{"norm": "layernorm", "norm_place": "pre", "qk_norm": false, "lr_head": 0.00381, "final_lr_fraction": 0.05}
Each number is 128 + 32 x the weight over its row's rms, rounded and kept within 0 to 255. Layers, rows and columns count from 0. The size above them is the row's rms in percent of the matrix's.

# layer 8 MLP up, 2560x640, rms 0.0301, rows 1232-1313, columns 200-239
size [ 98 105 104  87 105  95 110 109 103  97  99  99 113  98 108 108  88  99 101  93 121  99  99  95 102 100 100 102  96 108 100  95 101 105  97 103 106  97 104 100  93  94 105 101  94  88 107 109  94  97  81  97 102  99 101 105 109  98  97  82 107 108 103 104  90  97 101 105 104  96  99 101 107 116 102 103 104 104 102  99 108 108]
[[168 114  88 179 120 120 130 113 141 140 145 115 130 144 150 108 198 187 140  93 180 144 159 106 171 128 140  71 131 105 145 164 140 134  95 129 130 152 147 161]
 [ 61  95 151 157 120 114 118  99 112 187 109 171 124  24  83 136 108 118 157 109 124  62 149 127  87 111 127 103 106 111 131 130 166 124 116  74  99 176 168 111]
 [101  60 134 101 137 140 145 102  80 109 149 154 120 128  95 145 123 202 121 149  93  80  84 114 129 131 115 162 129 133 103 133  68 111 144 103 135 110 119 108]
 [139 121 144 133 150 137  86 157 134 123 116 128 149 165 145 125 122 146 106 107 118 110  80  98 129  95 117 143 106 106 128 141  94 185 159 145 173 145 179  97]
 [154  50 133 129 128 149  97  93 107 139 112  98 149  95 145  92 173  77 142 122 122 110  99 131 118  90 155  66 135 102 106 133 140 115 194 184 104  86 146 140]
 [ 90 121 106  78 158 251 102 150 126 100 150 200 133 139 143 133 136 105 123 145 117  70  92 150 183 166 115 155 109  50  72 151 127 135 167 125 125 113 163 148]
 [142 115 126 137  90 193 121 116  95 139 129 153 148  76 148 149 144 101 127 137 128 149 126 123 103 151  93 146 149  92 165 156 163 179 154 112 109  67 136  58]
 [138  73 133  91 177 217 110 169 139  60 111  88 107 129 110 130  95 115 162 142 116 133 134 112  91 172 134 128 147 161 119 179  85  87 179 181 118 175 113 162]
 [153 147 146  95 118 108  96 127 102 147 153 110 107 168  90 173 113 130 131 126 137 103 154  65  76 197 137 130  67  99 119 139 156 126 161 196 128 139 131 125]
 [104 129 105 129 142 113 167 126 138 117 101 116 144  69 107 113 112 131 141 135  95 135 142 103 218 220 140 113 127 105 126 169  99 149 150 116 128  76  96 113]
 [156 140 122 125 161 155 123  94 150 127 156 110 153 146  91  34 163 142 123  89  37  86 150 162 146 136 146  93 143 170  98 163 119  93 108 151  41  81 136 172]
 [104 128 170 149 115 167  32 132 132 184 140 171 106 113 104 160 136 135 201 113 136 125 158  85 136 204 141 100  96 144 110 142  95 145 135 135  92  83 122 152]
 [ 84  76 163 120  89 146 151 125  80 176  95 102 114 178 110  92 211 140 160 139 104 118 145 103 130 150 102  79 114 167 175 151 102 198 146 108 131 163 146 147]
 [ 71  85 203 214  61 139 135 181 116 125 118 125 119 125 163 151 151 125 153 110  87 119 115 133 144 126 114 150 122  87 102 144 116  75 106 135 143 114 181 115]
 [160 131  99  88 121 146 104 118 135 145 133 162 121 156  66  88  95 110 178 142 150  79 175  76  92 156 135 163 147  82  96 139  98 115 104 165  72 112 130 110]
 [185  89 175 102  93 223 148 159 110 126 124 134 101  74 173  83 149  97 160  59 151  73 112  94  98 150  96  29 154 101  97 174  93 146 147 122 117 104 141 119]
 [ 90 119 182 101 136 153 135  99 168  96 109 155 162 161  73 140  85 178 144  84  96 116 125 104 137 160 134 159 155 164  90 152 111  62 173 131 142 102 124  72]
 [120 119 170 120 116 135  99 105 132  42  92 105 187 133  46  70 118  86 146 108  94 113 119 144 138 115 111 137  85  96 104 136 126 132  95 165 129 116  72 116]
 [141 128 124 103  67 137  87 140  91  86 107 155 163 133 149 131 111  97 108  93  98  68  87 151 113 134 112 124 150 160 133 178 129 130  98  91 143 139 144 111]
 [108  88  83 181 151 182 118 103 164  92  37  62 143 105 119 116  97 133 130 139 185 100 128 113  47 129 104 106 118 151 124 163 118 147  93  84 137 138  85  85]
 [ 58 116  90 106  94 171  69  89  83 132 103 134 131 133 113 162 143 167 155  82 126  92 146 132 110 154 121 132 136 108 212 126  96 123 166 162  77 107 150  93]
 [ 77 126 159 108 156 154 111 168 130 120 126 115 162 110 109 199 114  50 120  57 155 167 191  94 142 136 154  43 148  98 126 154 106  91  87 159 131 112 121 111]
 [ 79 158 124 106  73 117 115 172 139 107 121 180 162  70 121 151 152 154 157 134 135  98 165  89 121 133 105  96 133  97 161 167 117 125  92 106 115 101 138 129]
 [143 130 121 112 166  86 113  98 129 142  96 109 177  89 117 133 106  68 108 113  50  93 159  96  55 126 116  68 144  87 113 128 109  98 109 114 114 170  98 117]
 [139 104 182 123 143 133  48 186 144 134 136  64 151 116 162 165 147 102 167 142  91 116 161  96 167 124  67 105 131 183 125  86 127  95 121 166 147 156 133 121]
 [130 151  94 118 108 139 145 154 170 107 157  94 114 138 112 143 155 148 117 124 107  69 122 137 133 145 183 186 100 140  64 119 142  93 161 100 111 152 135 162]
 [116  87 124 158 152 137 147 134 150 130  79 104 233  88 153 186 177 130 179 124 134  50 109  96 100 163  82 124 104 150 111 181 130 108  96 121 139 103 160 180]
 [136 130 123 172 175 114 125  99 179 172 114 164 156 144 112 149 159 116 116 170  81 155 129 110 175 122 116 101 105  87 128 121 136 134 110 130 116 127 117  89]
 [130 125  86 140 115 167 132 112 156 134 120 103 172 132 108 102 141 127  81 101  93 124 159 134  97 190 128 110 146 102 117 152 104 162  82 165 149 126 147 171]
 [ 65  79 100 135 153 136 139  62 199 117 116 144 120  99 131 143 120 205  92 140 121 176 102 153  63 170 122 173 110 181 173 160 135 141 154 199 158 144 103  62]
 [171 164 126 161  99 175 105  92  72  94 108 100 152  93  94 113 169 118 200 119 136 105  92 140 160 146 131 143 106  74  97 160 124 122 100  72 131 123 123 201]
 [ 98 126  95 123 114 146 140 101  99 177 113 118 141 157  88 119 126 103 159 104 132 160 124 106  99 160  84 103 132 113 167 166 124 140 159 203 143  97 114 113]
 [ 65  98 126 112 134 135 135 133 183 118  92  82 174 153 178 129 142 106 112 168 122 152 131 130 146 168 107 109 148  79  93 146 121 108  74 135  63 160 159 105]
 [150  86  95 143 142 160 125  89 143 158 108 133  84 146  44 156 163 164 147 124  69 150  84 135 152 214 148 130 172  92 122 170 169  45  92 117  90 170 114  87]
 [ 63 135 127 165  96 112 145  98 180 130 109  54 134 100 129 105 169 128 144  80 155 152  91 174  97  45 107 148 131 129  98 105  80 146  50 155  68 199 113 165]
 [181 138 194 121 143 167 101 154 121 136  90  67 129 104 131 205 156 130  88 109 141  69  94 102 101  84 124  81  97 149 127 113 156 140 120 179 102 176 144 154]
 [100 140 122  93  89 149 142  96 128 138 102 123 134 118 196  90  93 163 143 156 152 139  97 126 156 137 143 108 113 138 160 141 150 141 126 162 134 160 159  59]
 [152 171 139 130 124 112  92 136 190 118 136 135 161 113  97 108 125 126 115 143  65  98 145 106  80 123 108 130 147 129 146 141 117  23 101 154 113 131  97  76]
 [133 117 139 119  42 110 110 125  95 133 145 153 153 105 115 133 163  97 170 199  96  78 133  69 118 141  89  84  81  86 142 145 130 115 168 160 181  90  96 108]
 [179 156 154 103  93 167 131 156 136  83  98  25 167 145 144 150 119 137 147 146 111 149 111 159 171 141  49 106 136  90 105 124 139  96 131  95 146 127 112 132]
 [121 134 135 187 140 126 128  95 127 145 117 158 128  97 105 121 136 115 158 136 167 114 163 139 155 169 127 104  99 169 175 162 138 159  83 145  84 171  73 141]
 [122  75 175  87 155 154  95 150 119  97 108 111 109  57 140 139  97 158 146 114 113  94 130 157 132 154 127 129  95 102  86 135 158  94 133 111 141  87 115 101]
 [142 163  40 231 192 116 130 102 145  70 105 103 107 100  80 168 113  89  85 192  65 137 124 129 124 114 187  75 111 174 112 137  75 137 161 155 130 143 127 155]
 [109  88 108 138  53 136 135  68 105 188 110 101 125 137 119  70 148 139 177 100 133 149 134 156 143 164  85 106 161 162 118 143  59 146  75 199  75 145 117 120]
 [146 162 125  99 122 136 160  87  33 169 131 117 126 100 166 103 115  54 133 148 150 194 125 126 121 152 144 113 156 122 123 146 101 142  67 137  79 133  85 127]
 [108 111 170 110 113 159 119 114 142 131  97 138 158 140 208 102 119 128 143 106 160 122 112  73 150  97 100 122 103 103 104 107 142 110 107  80 154  97  99  89]
 [124  80 159 153 141 195 138 106 117 154 129  94 171 134 152 139 145 135 167 168 125  88 123 113 158 134 108 149 117 115 143  69  92  91  94 134 118  95 132 139]
 [140 132 158 161 156 212 142 133 122  94  87 128 100 168 115 170 127 160 153 101 153  70 145 135  77 112 148 126 107 108 117 124 153  47  91 123  99 176 135 135]
 [ 91 128 153 147  53 167 116 109 126 168  18 128 168 130 104  72 137 154 168 121 116 111  58 133 145 146 108 153  71  84 154 119  93  90 132 142 130 122  53 117]
 [ 84 146 190 133 114 100   0 141  80  96 117 139 165 130 167 153 117 112 155 132 137 137 162 117 150 134 137  99 107 108 113 114 106 117 102 169 139 137 128 147]
 [176 117 158 138 124 137 110  76  64 149 179 165 152 134 136 168 142 112 154  85 163 105 104  73 136 103 152 109 125 133 172 170 110 166 160 154 146 108 122  81]
 [157 153 130 103 144 193 167 142 179  85  43 106 118 114 131 214 116 165  98  99 108 113 184  99  77 146 145  93 148 159 184 155  89 130 137 179 138 120 155 180]
 [123  81 117 122  79 177 115 161 120 182 127 154 134 132  95 142 155 121 132  85 129 105 147 134 137 138  63  89 112 111  71 170 134 122  80 183 148 174 160 121]
 [ 68 112 129 186  83 180 112 107  49 137 142 101 131 122 102 157 156 167 140 100 148 166 148  93 102 113 132 107  88  89  84 169  72 127 181 119 117 159 127 140]
 [122  86 111 142 118 153  84  48 173 170 135 102 140 105 103 151 150 180 167 115  89 106 123 176  88 112 115 168  86 137 177 148 107 113 154 102 160 111 141 110]
 [113 135  89  89 114 160  93  85 104 164 106 149 144 151  68 125 148 112 171 120 130  84  97 117 165 172 143  86 118  55 104 108 123 118  54 117  99  93 141 101]
 [104 123 190 122 130 124  93 144 106 167  97 103 184 100 173 148 110 110  92 150  62 168  83 133  76 115  69 157  84 134 162 108 124 133 124 160 169 193 109 192]
 [126 107 118 199 103 113 111 105 155 105  97 135 156 169 145  94 120 117 142 148  89 113 165 151 150  88  88  96 100 119 111 159  65  58  85 142 153 141  87 115]
 [112  77 151 132 163  91 143 129 139 127 139  94  95 112 108 114  96 148 112 156 134 105 121 188 107 137 170 111 108 110  85 135 114 119 111 102 150 105 126 165]
 [103 124 188  96 150 148 107 147 159 107 133 128 170  97 204  47 112  97 129 132 121 114 153 131 104 162 132 122 109 151 137 121 130  65 161 149 132 150 140 102]
 [108 140 147 158 182 177 117 180 130 178 163 115 172 169 161 138 164 127 155 127 109 183 117  99 102 117  95  99 109 130 135 131 132  84  74 156  94 116 136  67]
 [124  46 129 182  63  71 105  86 157 149 159 113 172 151 199 185 123  84 119  92 111 129 122 123 128 109  28 117 135  99  91  80  70  72 108 160 111 116 130 132]
 [130  88  93  79 125 222 137 120  94  90  82  88 115 135 129 183 112 160 100  79 168  95 164  91 140 145  67  80 111 101 151 213 113 162 147 108  90 121 151 173]
 [ 81 161 159 135  81 116 155 177 168 169 157 158 136 155 168 124 148 133 102 145  95 135 104  38 128 123  84 150 146 183 189 134 137 163  97 157 128 143 107 121]
 [132 138 158 129  69 175  72 134 108 148 182 147 145 146 162  98 100 134 178 125 103 127  79  93 149 172  90 125  93 159 137 141 103 172  85 160 117 116 154 127]
 [151 114 115 113 163 109 159 155 137 166 131 161 140  83 171 124 165  70 131  99 115 157  96 148 158 111 121  97 142 131  98  88  74 163  83  86 150  49 134 120]
 [103 134 104  84 161 167 102 108 120  85 146 164 170  94 195 173 186 152 162 106 177 103  66 164 146 109 156  83 137 112 138  93 122  65 174 112 125 165 117 178]
 [ 91 127 149 106 110 100 117 166 207 131 103  74 151 113 160 159 115  98 180 125 114 185 155 112  89 179 121 135 167 148 173 120  84 127 172 136 132 122 155 137]
 [104 125 109 128 108 162 125 121  57 195 131 110 106 114 113 137  78 124  96 142 149 127 115 200 143 139 178  89 118  61 130 133 152 168 168 142 100 175 128  86]
 [121 159 146 120  89 136 119  94 125 143 141 181  84  90  87 150 177  20 100 119 115 121  90 131 101 140  74  95 137 131 136 129  96 164 119 198 151  94 145  84]
 [133 175 159  70 141 121 128 126 159 163  90  52 103 155 168  72  68 105 132 118 119 136 107  87  75 151 118 131 129 198 148 155 140 148 114 151 121 123 141 139]
 [107 115 155  97 149 153 105  73 137 139  70 101 117 136 115 140 117 148 144 133 139 102 127 110 113 176  81 109 143 157 154 122 135 159 157 107 104 133 133 120]
 [141 118 181  67 117  58 140  94 131 190 117 175 155 158 174  79 114 163 127 160 129 159 108 122  75 136 137 139 156 165 129 207 111  94  42 121  92 147 128  65]
 [124 102 132 149 165 126 109 139 146 130 117 115 156 112 135 149 133 139  96  95 159  72 150 149  89 137 125 100 145 116 191 125  94 110  72 232 115 200 152 182]
 [205  92 142 156 135 125 128 135 118 116 165  86  97 117 116 187 173 130 130 102 106 164  76 123 102 174 103 169 118 198 133 155 140 163 179 169 121  98  94 139]
 [111 142 128 142 173 105  38  94  94 155  68 126 173 114 138  97 121 154 167 152 116 138 108 101 110 178 177  60 125 125 156 141 143  83 159 103 106 113 166 114]
 [148 118 135  46  97 104 100 139 183 182 126 154 109  75 111 158 107 108 101 116 149 135 147 129 154 163 104 120 100 101 174 145  86 135 131  96  85 189 137 132]
 [ 68 130 142 161 101 116 127 170 107 148 117 173 168 100  75 110 127 168  86 144 128  73 113 183 113 104 109 127 109 108 161 167  45 117 128 145 170 150  59 129]
 [112 139 130  99 141 108 118 145 132 173  83 180 174 128 118 155 127 140  81 125 163 139 176 152 145 151 149 122 111 115 162 104 172 100 108 142 117 146 110  89]
 [129  79 178 132 141 179 145 186 149 128 128 116 100 144 111  64 150 147 101 124 170 124 104 145 119 139 194 141 144 108 168 113 161  69 134 130  74  66  99  91]
 [105 128  89 151 140 128 101 163 158 117  94 129 101 139  87  46 141 107 122 145 117 124  99  56 153 170 156 162 157 113 130  87 169  95 106 179 139 156 136 111]
 [ 91 187 164 156 124 124  78 187 145 165 148 127 137 134 144  80 103 125 132 136 139 172  97  88 107 125 195 151  74 178 140 156  73  77 142 170  94 137  97 112]]
# layer 8 MLP down (transposed), 2560x640, rms 0.0301, rows 1232-1312, columns 200-239
size [ 98 109 102  85  91  96 109 115 101 100 104  96 115 101 108 109  89  94 105  90 131  95 101  95 108  97 101 102  98 103 104  98  99 101 106 102 105  97 107  99  93  97 105  99  97  87 107 120  91  95  83  94 104  95  99 101 106 101  97  87 108  99 108 102  87 102  95 100  99  98 101 101 111 109 104 101 104 106  99  99 104]
[[104 152 112  78  93 136 187 157 154 107  62 127  96 142 113 132 134 133 122 206 162 122 155 152 146 120 111 125 128 127 107  71 108 144  73 157 130 162 109  82]
 [147 101 154  93 114 165  99  74 164 158 164 143 116 159 193  97 150 117 122 192 115  95 120 196 158 184 161 114  95 189 128 130 124 147 115 108 152 160 115 146]
 [160  90 143 111 184  64 137 132 100  92  93 130 133  67 132 143 146 128 183 164 135 158  85 105 105  81 142 184 114  83  97  67 131 165 140  77  97 150 137  87]
 [160  90 148  50 103 105 139 100 225 154 144 101 107  81 133 127 151  89  95  47 131 125 139 166 103  89 125  93 179 157 134  95 117 118 127 141 146 129 129 178]
 [129 142 147 127  95 154 158 117 112 144 150 150 147 146  81 133 124 119 130 102 147 112 109 155  83  94 129 135 118 148  96 104  93 157 164 107 120 145 109 123]
 [158 131 126 102 124 144 132 115 161 100 188 126  99 149 164 139  69 148 154 114 172 119 109 129 117 122 101 186 108 182 123 142 126 123  89 108 115 142  95 113]
 [168 150 152  76 143  84 100 128 148 145 154 174 152 128 142 120 113 130 176 148 179  93 130  73 124  97 217 143 133 159 204 154 128 111  96 195  82  81 172 123]
 [146 143  84 104  97  94  14 112 136  89 171 119 153 158 131  93 136 145 139 103 151 161  91 103  93 125  96 173 116 139  79 145 163 100 101 180 159 142 106 145]
 [152  72  87 166  74 145 114  92  66 151 136 133  78 138  85 133 105 178 182 116 131 126 122 130  66 128 119  91 135 127 189 129 146 137  94 143 135 128 128 132]
 [131 146 156 143 213  61 154 100 116 169 169 174 150 114 143 113 124 103 171 107 182 122 138  99 141 159 115 102 112 158 121 134  97 126 141 146  99 127  64 139]
 [149  94 124 145 140 126 162 141 162 123 159 110  79  57 118 141 141 145 105 137 114 125 114 122 116 156 139 108 103 129 109  97 102 107 117 106 115 200  74 153]
 [162  98 126 168 149  57 159  76  94  85 117 130 157 117  99 110 132 175 128 135  99 157 121 126  96 119 129 122  90 186 115 107 148 136  90 120 156  92 132 171]
 [ 94 183 104 114 153 159  98 119 101 124 143 105 131 163  90 146 100  80 151  72 120 132 167 133  79 165  94 135 159 165 126 109  96 111 101 158 116 151 124 123]
 [149 131 169 122 163 157 102  70 104  64 161 129 113 112 110  97  78 125 166 129  72 163 148 131 153  69 132 148 135 132 104 105 144 108 169 162 101  98 156 107]
 [189 159  99 121 137 143 141 152  55 104 162 167 145 178 101 125 150 135 131 145 111 148 138 154 139 111 140 106 109 135 122 101 140 119 107 159 120 109 162 135]
 [108 126 118 137  48  93 161 156 151 156 125 167  53 168 109 133 101 152 136 140 167 141 112 120 116 126 114 105 100 129  86 157 190  52 122 155 166 176 128  97]
 [155 136 110 113 207 162 156  82  64 164 145 123 100  71 138 145 103 143 124 180  91 159 147 118 145 109 121  81 120  73 146 125 143 132  81 149  98 139  95 133]
 [137 122 114 148 148  76  94 106 122 208 103 111 102 172 195 150 153 133 118 153 127  99  98 165 130 108 114  83 160 130 155 160 177 133  99  79 118 143 130 126]
 [101 118 165 142  83 104 151 107 112 117 182 129 132 138 128  79 114 133 154 153 118 149 109 161 176 163 164 145  94 146 111 129 114 117  93 180 146 119 117 142]
 [112 160 187 111 144 114 110 123 118 182 139 117 159 123 112 174 136 158 100 180 122 146 125 116 187  97 138 119 164 111  57  99 132 137 150 190 125 148 147 120]
 [ 61 121  82  73 146 122 113 135  83 125 104 189 173 107 119 181  67 141 106 122 156 127 147 147 141 118 172 129 154 107 168 149 146 101 133 106  82 159 152 123]
 [146 118 139  40 147 133 118  92 153 143 122 133 129 172 157 145  71  81 158 156 117 134 108 121  91 114 113  88 169 121  69  88 155 128 139 181 152 204 136 116]
 [104 128 131 136 155 128 141 170 125  98 101 126 123 180 105  90 112 134 140  93 198 121 135 138 101 106 144 108 142 106  66 126 108 125 158 128 143 182 119 147]
 [162 146 151 177 152 158 142 113  84  97 126  95  89 122 101 200 121 163  91 189  78 141 152 138  49  77  78  90 133 152  47 104  89  86  56 139 131 150 116 105]
 [143  93 167  92 134  80 141 136 169 151 177 120 153  90 133  79 100  55 159 111 115  90 111 117 117  91 153 188 208 149 112 134 144 150  59  77 117 121  98  37]
 [151 171 121 185  98 111 122 173 133 149  72 142 154 103 177  86 134 117 179  93 138 124 106 110 151 141 180  95 177 103 134  93 136 141 115 139 223  82 165 103]
 [ 95 136  73 113 117 119 197  59 105  92 125 114 133 135  86 165  54 163 165 168 130 179 132 133 133 185 170  85 134 108 114 130 125 127  62 121 114 112 120 110]
 [120  34 151 185 104 193 135 116 152  75 161 115 117 179 111 131 139 140  90 161 123 150 104 148 154  56 158 108  94 136 129 153 121  95  81  72 145 154 172 104]
 [161 148 169 122 169 139  82 133 156 105 133 162 115 151 111 186 104 144 132 129  90 163 167 113 115 121 150 147 146 157 136 133 140 137 181 133  54  81 104 171]
 [ 90 148 126  77 157 134  78 175  81 141 122 155 137  90 173  81 124  66 159  84 133 118 128 149  99 136 145 131 143 135  78 135 149 165 112 103 152  91 168 149]
 [127 195 117  90 146 108 159  37 118 154 145 188 132 148  96 116 158  98 162  74 134 102  85 104 118 102 175 130 101  89  84 142 113  75 140 152 118 172 119 150]
 [111 118 172  91 144 108 125 152 108  70 191 115  97 165 149 144 171 143 119 106 126 145 165 114  57  90 141 103 122  91 130 112  82 149  90 113 122 123 207  83]
 [175 165 135 142 109 106 103 121  94 131 127 140 116  97 117 161 123 100 179 168 154  78 122 154 102 112  88  85  83 162 161 145 204 100 166  66 113 104 168 116]
 [ 88 177 138 174 130  77  94 174 170 130 109 137 130 119 154 158 151 138  51 105 173 132 162 144 125 151 191 140 195 184  70 139  92 156 124 127 127  68 156 184]
 [139 121 148 163 148 129 106 137 143 164 179 147 134 125 141 193 158  82 145 136 121 142  93 180 113 140 102 122 122 171 127  73 142 133 165 132  94 106 160  92]
 [144  69 102  92  85 133 150 129  86 154  98  89  95 160 184 114 199 163 138 143 114 137 174 140 105 110 163  91  68 194 158 124 176 158 150  79 114 119 128 119]
 [140 119  86 158 163 160 139 122 131  99 164 130 131 132 136  98 128 136 102 194 145 100  85 156 123 145 189  77 125 228 119 108 112 109  85 158 115 104 198 154]
 [108 163 155  95  71 128 183 140 126 148 150 122  81 176 106 154 133 151 160  68 166 137 134 192 104 118  81 102 163 106 175 154 129 170 145 113  91 164 134  66]
 [146 151 131 186 120 114 126 163 115  98 184 107  69 105 204 133  88 153 143 147 105 120 159 184 100 206 150 162 155  95 108 140 105 117 105 137 191 132 109 122]
 [ 88 164 118  95 204 158  76  87 202 136 111 153 169 154  79 175 152 122 155  88 145 110 164 110  98 153 113 172 155 192 125 142 132  91 156 182 190  90 133 124]
 [102 145 151 156 153  82 129 129 120 113 133 105 174  96 188 148 127  62 149 102 133 114 152 115 100 158 104 167 108 136 171 171 108 146 119 113 171 101  87  96]
 [138  86 121 150 121  48 142 113 117 140 118 150 155 138 111 101 152  75 116 148 179 123 143  24  61 133 115  97  83 154 113 148 123 153  69 137 100 142 148 133]
 [134 110 144 162 134 113 131 124 162 104 116 104 156  76 107 136 138 108 130 102 111  63 145 111 165 124 138  95 116 155  84 146 106  87 121 102  98 190 137 142]
 [114 169 107  81 109 113  96  78 116 164 103 136 150  96 135 141 159 119 123 128  75 169 119 171 155  53 159 143 156  94 163 176 115 153  61  75 132 170 145 126]
 [141  93  91 111 187 186 151 114 141 150 126  89  98 194 148 172 103 101 100 174 132 127 145  57  77 141 115 112 148 139 130  99  81 118 141 148 104 154  45 115]
 [129 131  89 187 119 140 166 108  79 147 126 170 114 132  85 145 147  44  91 121 178 177 134 136 150 111 124 108 135 136 155 136 132 130 184 175 110 117 148 108]
 [ 65 126  82  88  95  87  54 153 151 162 116 149 101  92 116 146 109 176 127  57  90 159 137 114 110 113 154 121 163 135 149 131 142 139  95 122 111 130 157 119]
 [129 171 158 113 173 192 165 178 161 124  88 138 106 104 122 105 116 122 138 123 135 100  72  87 152  97 165 115 106  77 137 105 146 160 139  91  58 159 195 165]
 [121  97 142 166 136  62 111 100 145 141 132  98 126 149 200  93  97 108 139  85 110  81 146 129 124 143 123 101 140 140 136 156 130  93 169 116 130 150 137 171]
 [180 125 156 188 154 151 175 127 122 153 132 107 186 113 212 108 139 156 141 161 123 130 167 115 139 127 145 134 140 139 126 142 180  98 111 155 106 158 110 111]
 [131  92  96 150 128 125 160 108 129 121  86 113 112 180  35 100  75 156 147 171 107 102 123 131 127 170  98 177 128  88 128  62 105 114  86 126  69 123  86 105]
 [ 84 163 149 137 139 114 124 119  83  99 142  42 153  97 173 182 105 132  68 168  96 107 165  88 135 118  48 148  76 127 125 108  80 157 128  76 139 138 164 192]
 [145  59 171 159 153 182 148 182 155 173 120 112 162 161 142 149 103 122 128 215 179 164 130  84 180 122 119  82 133  97 115  93 121 125 130 116  69 113 146 151]
 [147 141 114  71 133 133 107 158 105 155 149  87  64 138 148 182 115 159 183 139 196 168 160 109 170 148  90 149 128  80 171  99 155 151 176 120 131 132 112 134]
 [158 100  97 102 153  64 123 106 106 122  87 163 120 109 137  89 129  60 131 112 145  75 123  74 131 123 148 152 139 134 180 123  96 172  64  98 117 131  71 175]
 [132 132 146 123 148  88 182 104 105  73 127 107 133 159 129 156 106 129  91 153 116  81 144 128 109 140 146 159 155 195 108 177 138 101  97 142  76 103 116 150]
 [156 125  98 209  89 112 117 141  86 129 110 153 129 151 115 137 164 120  74  93 116  93  99 147 115  83 109 184 125 110 131 167  99  95 142 149  94 132 135 122]
 [154 106 143 144  69 135 116 179 105 158  88 116 171 131  90 143 121 115 111 132 141 207 151 162 108 169 161 130 112 104 132 147 120  99 120 125 134 133  70 120]
 [ 90 146 169 169  87 158 127 120 112 138 136 102 147 141  74  79 122 182 208 142 132 144 103 149 109 128 122 157 124  80 129  53 129 132 105 170 147 146 132  89]
 [119 138 124 147  94 109 158 118 102 163  54 143 123 178  66 154 120 146 116  90 116 131 146 137 125 157 122 145 125 104 169  56 123  96  81 139  88 123 106 135]
 [119 111 128 152  74 161  69 124 105 100  85 106 172 133  91  87  91  59 138 224 136  87 107 130  56 131 144 116  94 134 165 139 129 154 141 100 126 127 130 153]
 [149  75 111 158 140 142  84 121  60  99  81 118 111  70  67 124 143 109  81 128  78  85 159 145 167 108  72  56  84 102 102 142 153  89 111 214 147 105 101 157]
 [ 88 140  92 144 148 131  94 115 128 139 130 143 116 149 140  90  78  60 113 149 150 134 122 193 135  95  83 107 163 167 154  71 158  87 152 140 146 120 137 152]
 [113 149 115 152 171 126 177  88 128  99  89  93 123 126 143 140 154 121  98 137 167 145 159  97 114 166  85 138 187 164 120 177  69  97 111 113  71 114 124 113]
 [ 96 180 106 113 150 100 173 129 149  91 125 168  97 156 123  21  39  75  79 125  99 143 143 151 130  57 111 150 115 179 189 135 182 122 156  62 164  91 125 128]
 [106  87 202  80 111 115 138  82 119 120 167 145 113 149 108 147 142 115 117 147 162  73 180  95 142  71 127 179  75 118 112 142  80  62 118  81 101 158 126 102]
 [121  86 136  98 133 114 160 152  91  85 112  89 153 141 133 175  74 186 108 140 102 187 190  62 159 137 123  94 174 133 181 167 163  72  83  33 104 157 127  83]
 [116 176  66 126 174  78  81 122  90  78 102 146 174 175 139 183  80 116 119  89 117 209 164  90 147 130 120 104 153  94 115 128  94 199 140  80 106 110 188  94]
 [160 130  84 158  56 134 118 126 147 147  91 139  95 120 124 128 127 100 134 142 141 158 150 148 168 144 120 144 131 106 142  92 186 116 126 139 146  51 118 110]
 [168 140 123 115 166 162 158 114 135 113 110 155 145 157 142 111 100 164 133 141 118 107 147 157  93 173 108 166  96 167  89 195 145 131  99 150  95 137 179  99]
 [113 117  93 169 174 132  95 147 199  77 147 188 142  69 100 109 158 148 126  87 143 150 129 104 127 163 123  78 107 114 140 174 136 144 165 104 121 185 125 117]
 [115 121 145  98 142 115 140  77 113 114 138 143 158 134 109 131 198  94 150 144  78 163  92 154 141 124 166 116  83 144 118 137 151 165  92 139 140 155 119  87]
 [169 134 121 119 140 130 133 106 182 123 108 143 162 112 138 144 139 138  91 126 130 115 191 134  67 124 135 193 135  96 109  84 148 150 139 122 189  88  98 127]
 [143 110 170 141 132 120  73 151 117 115 156 177  63 146 128 129 123  50 181 151 111 162  98  88 172  97 148 142  99 161 120 134 125 167 150 175 161 125 138 101]
 [120 139 159  99 165 149 167 139 105  67  54  98 100 101 105  82  74 131  34 237 128  90 124  73 177  84 116 121  97 129  53  99 115 172  97  99 160 163 146 112]
 [109  82 166 110 148 127 202  88 154 152 163 158 113 137 117 100 170 147 103 176 111  99 146 147 122 141  98 125 158 113 148  92 111 124 121 137 107 166 135 100]
 [172 167  69  89 147 120 119 148 131 121 173  87 125 135 161 101 141  86 145  75  96  98  89  84 133 115 139 206 108  74 103 119 160 135  83  72 119 136 127 117]
 [116 152 111 149 119  80 166 121 147 136  85 182  78 188  99  48  66  72 108  93 143 102 132 114 144 160 127 157 179  71  84 106 102 179 120 122  80 137 100 209]
 [ 96  62 131 163 165 125 111 110 152 169  84 189 143 128  88 147 150  93 108 142 163 126 160  48 149  95 161 134 189 145  74 116 116 197  95 134 138 108 143 127]
 [129 102 161 152 138 166 177  84 207  63 123 137 154 112  86 114 140 185 108 135  65 108 142 150 139 102  86  99 138 113 138 138 175 105 140  91 103 126 122 158]
 [156 112 133 176 172 137 131 157 119 166 127  71 144  80 145 134  73 156 142  35 138 139 181 144 139 122 113 154 126 142 130 114  56 158  83 106 101  86 146  85]]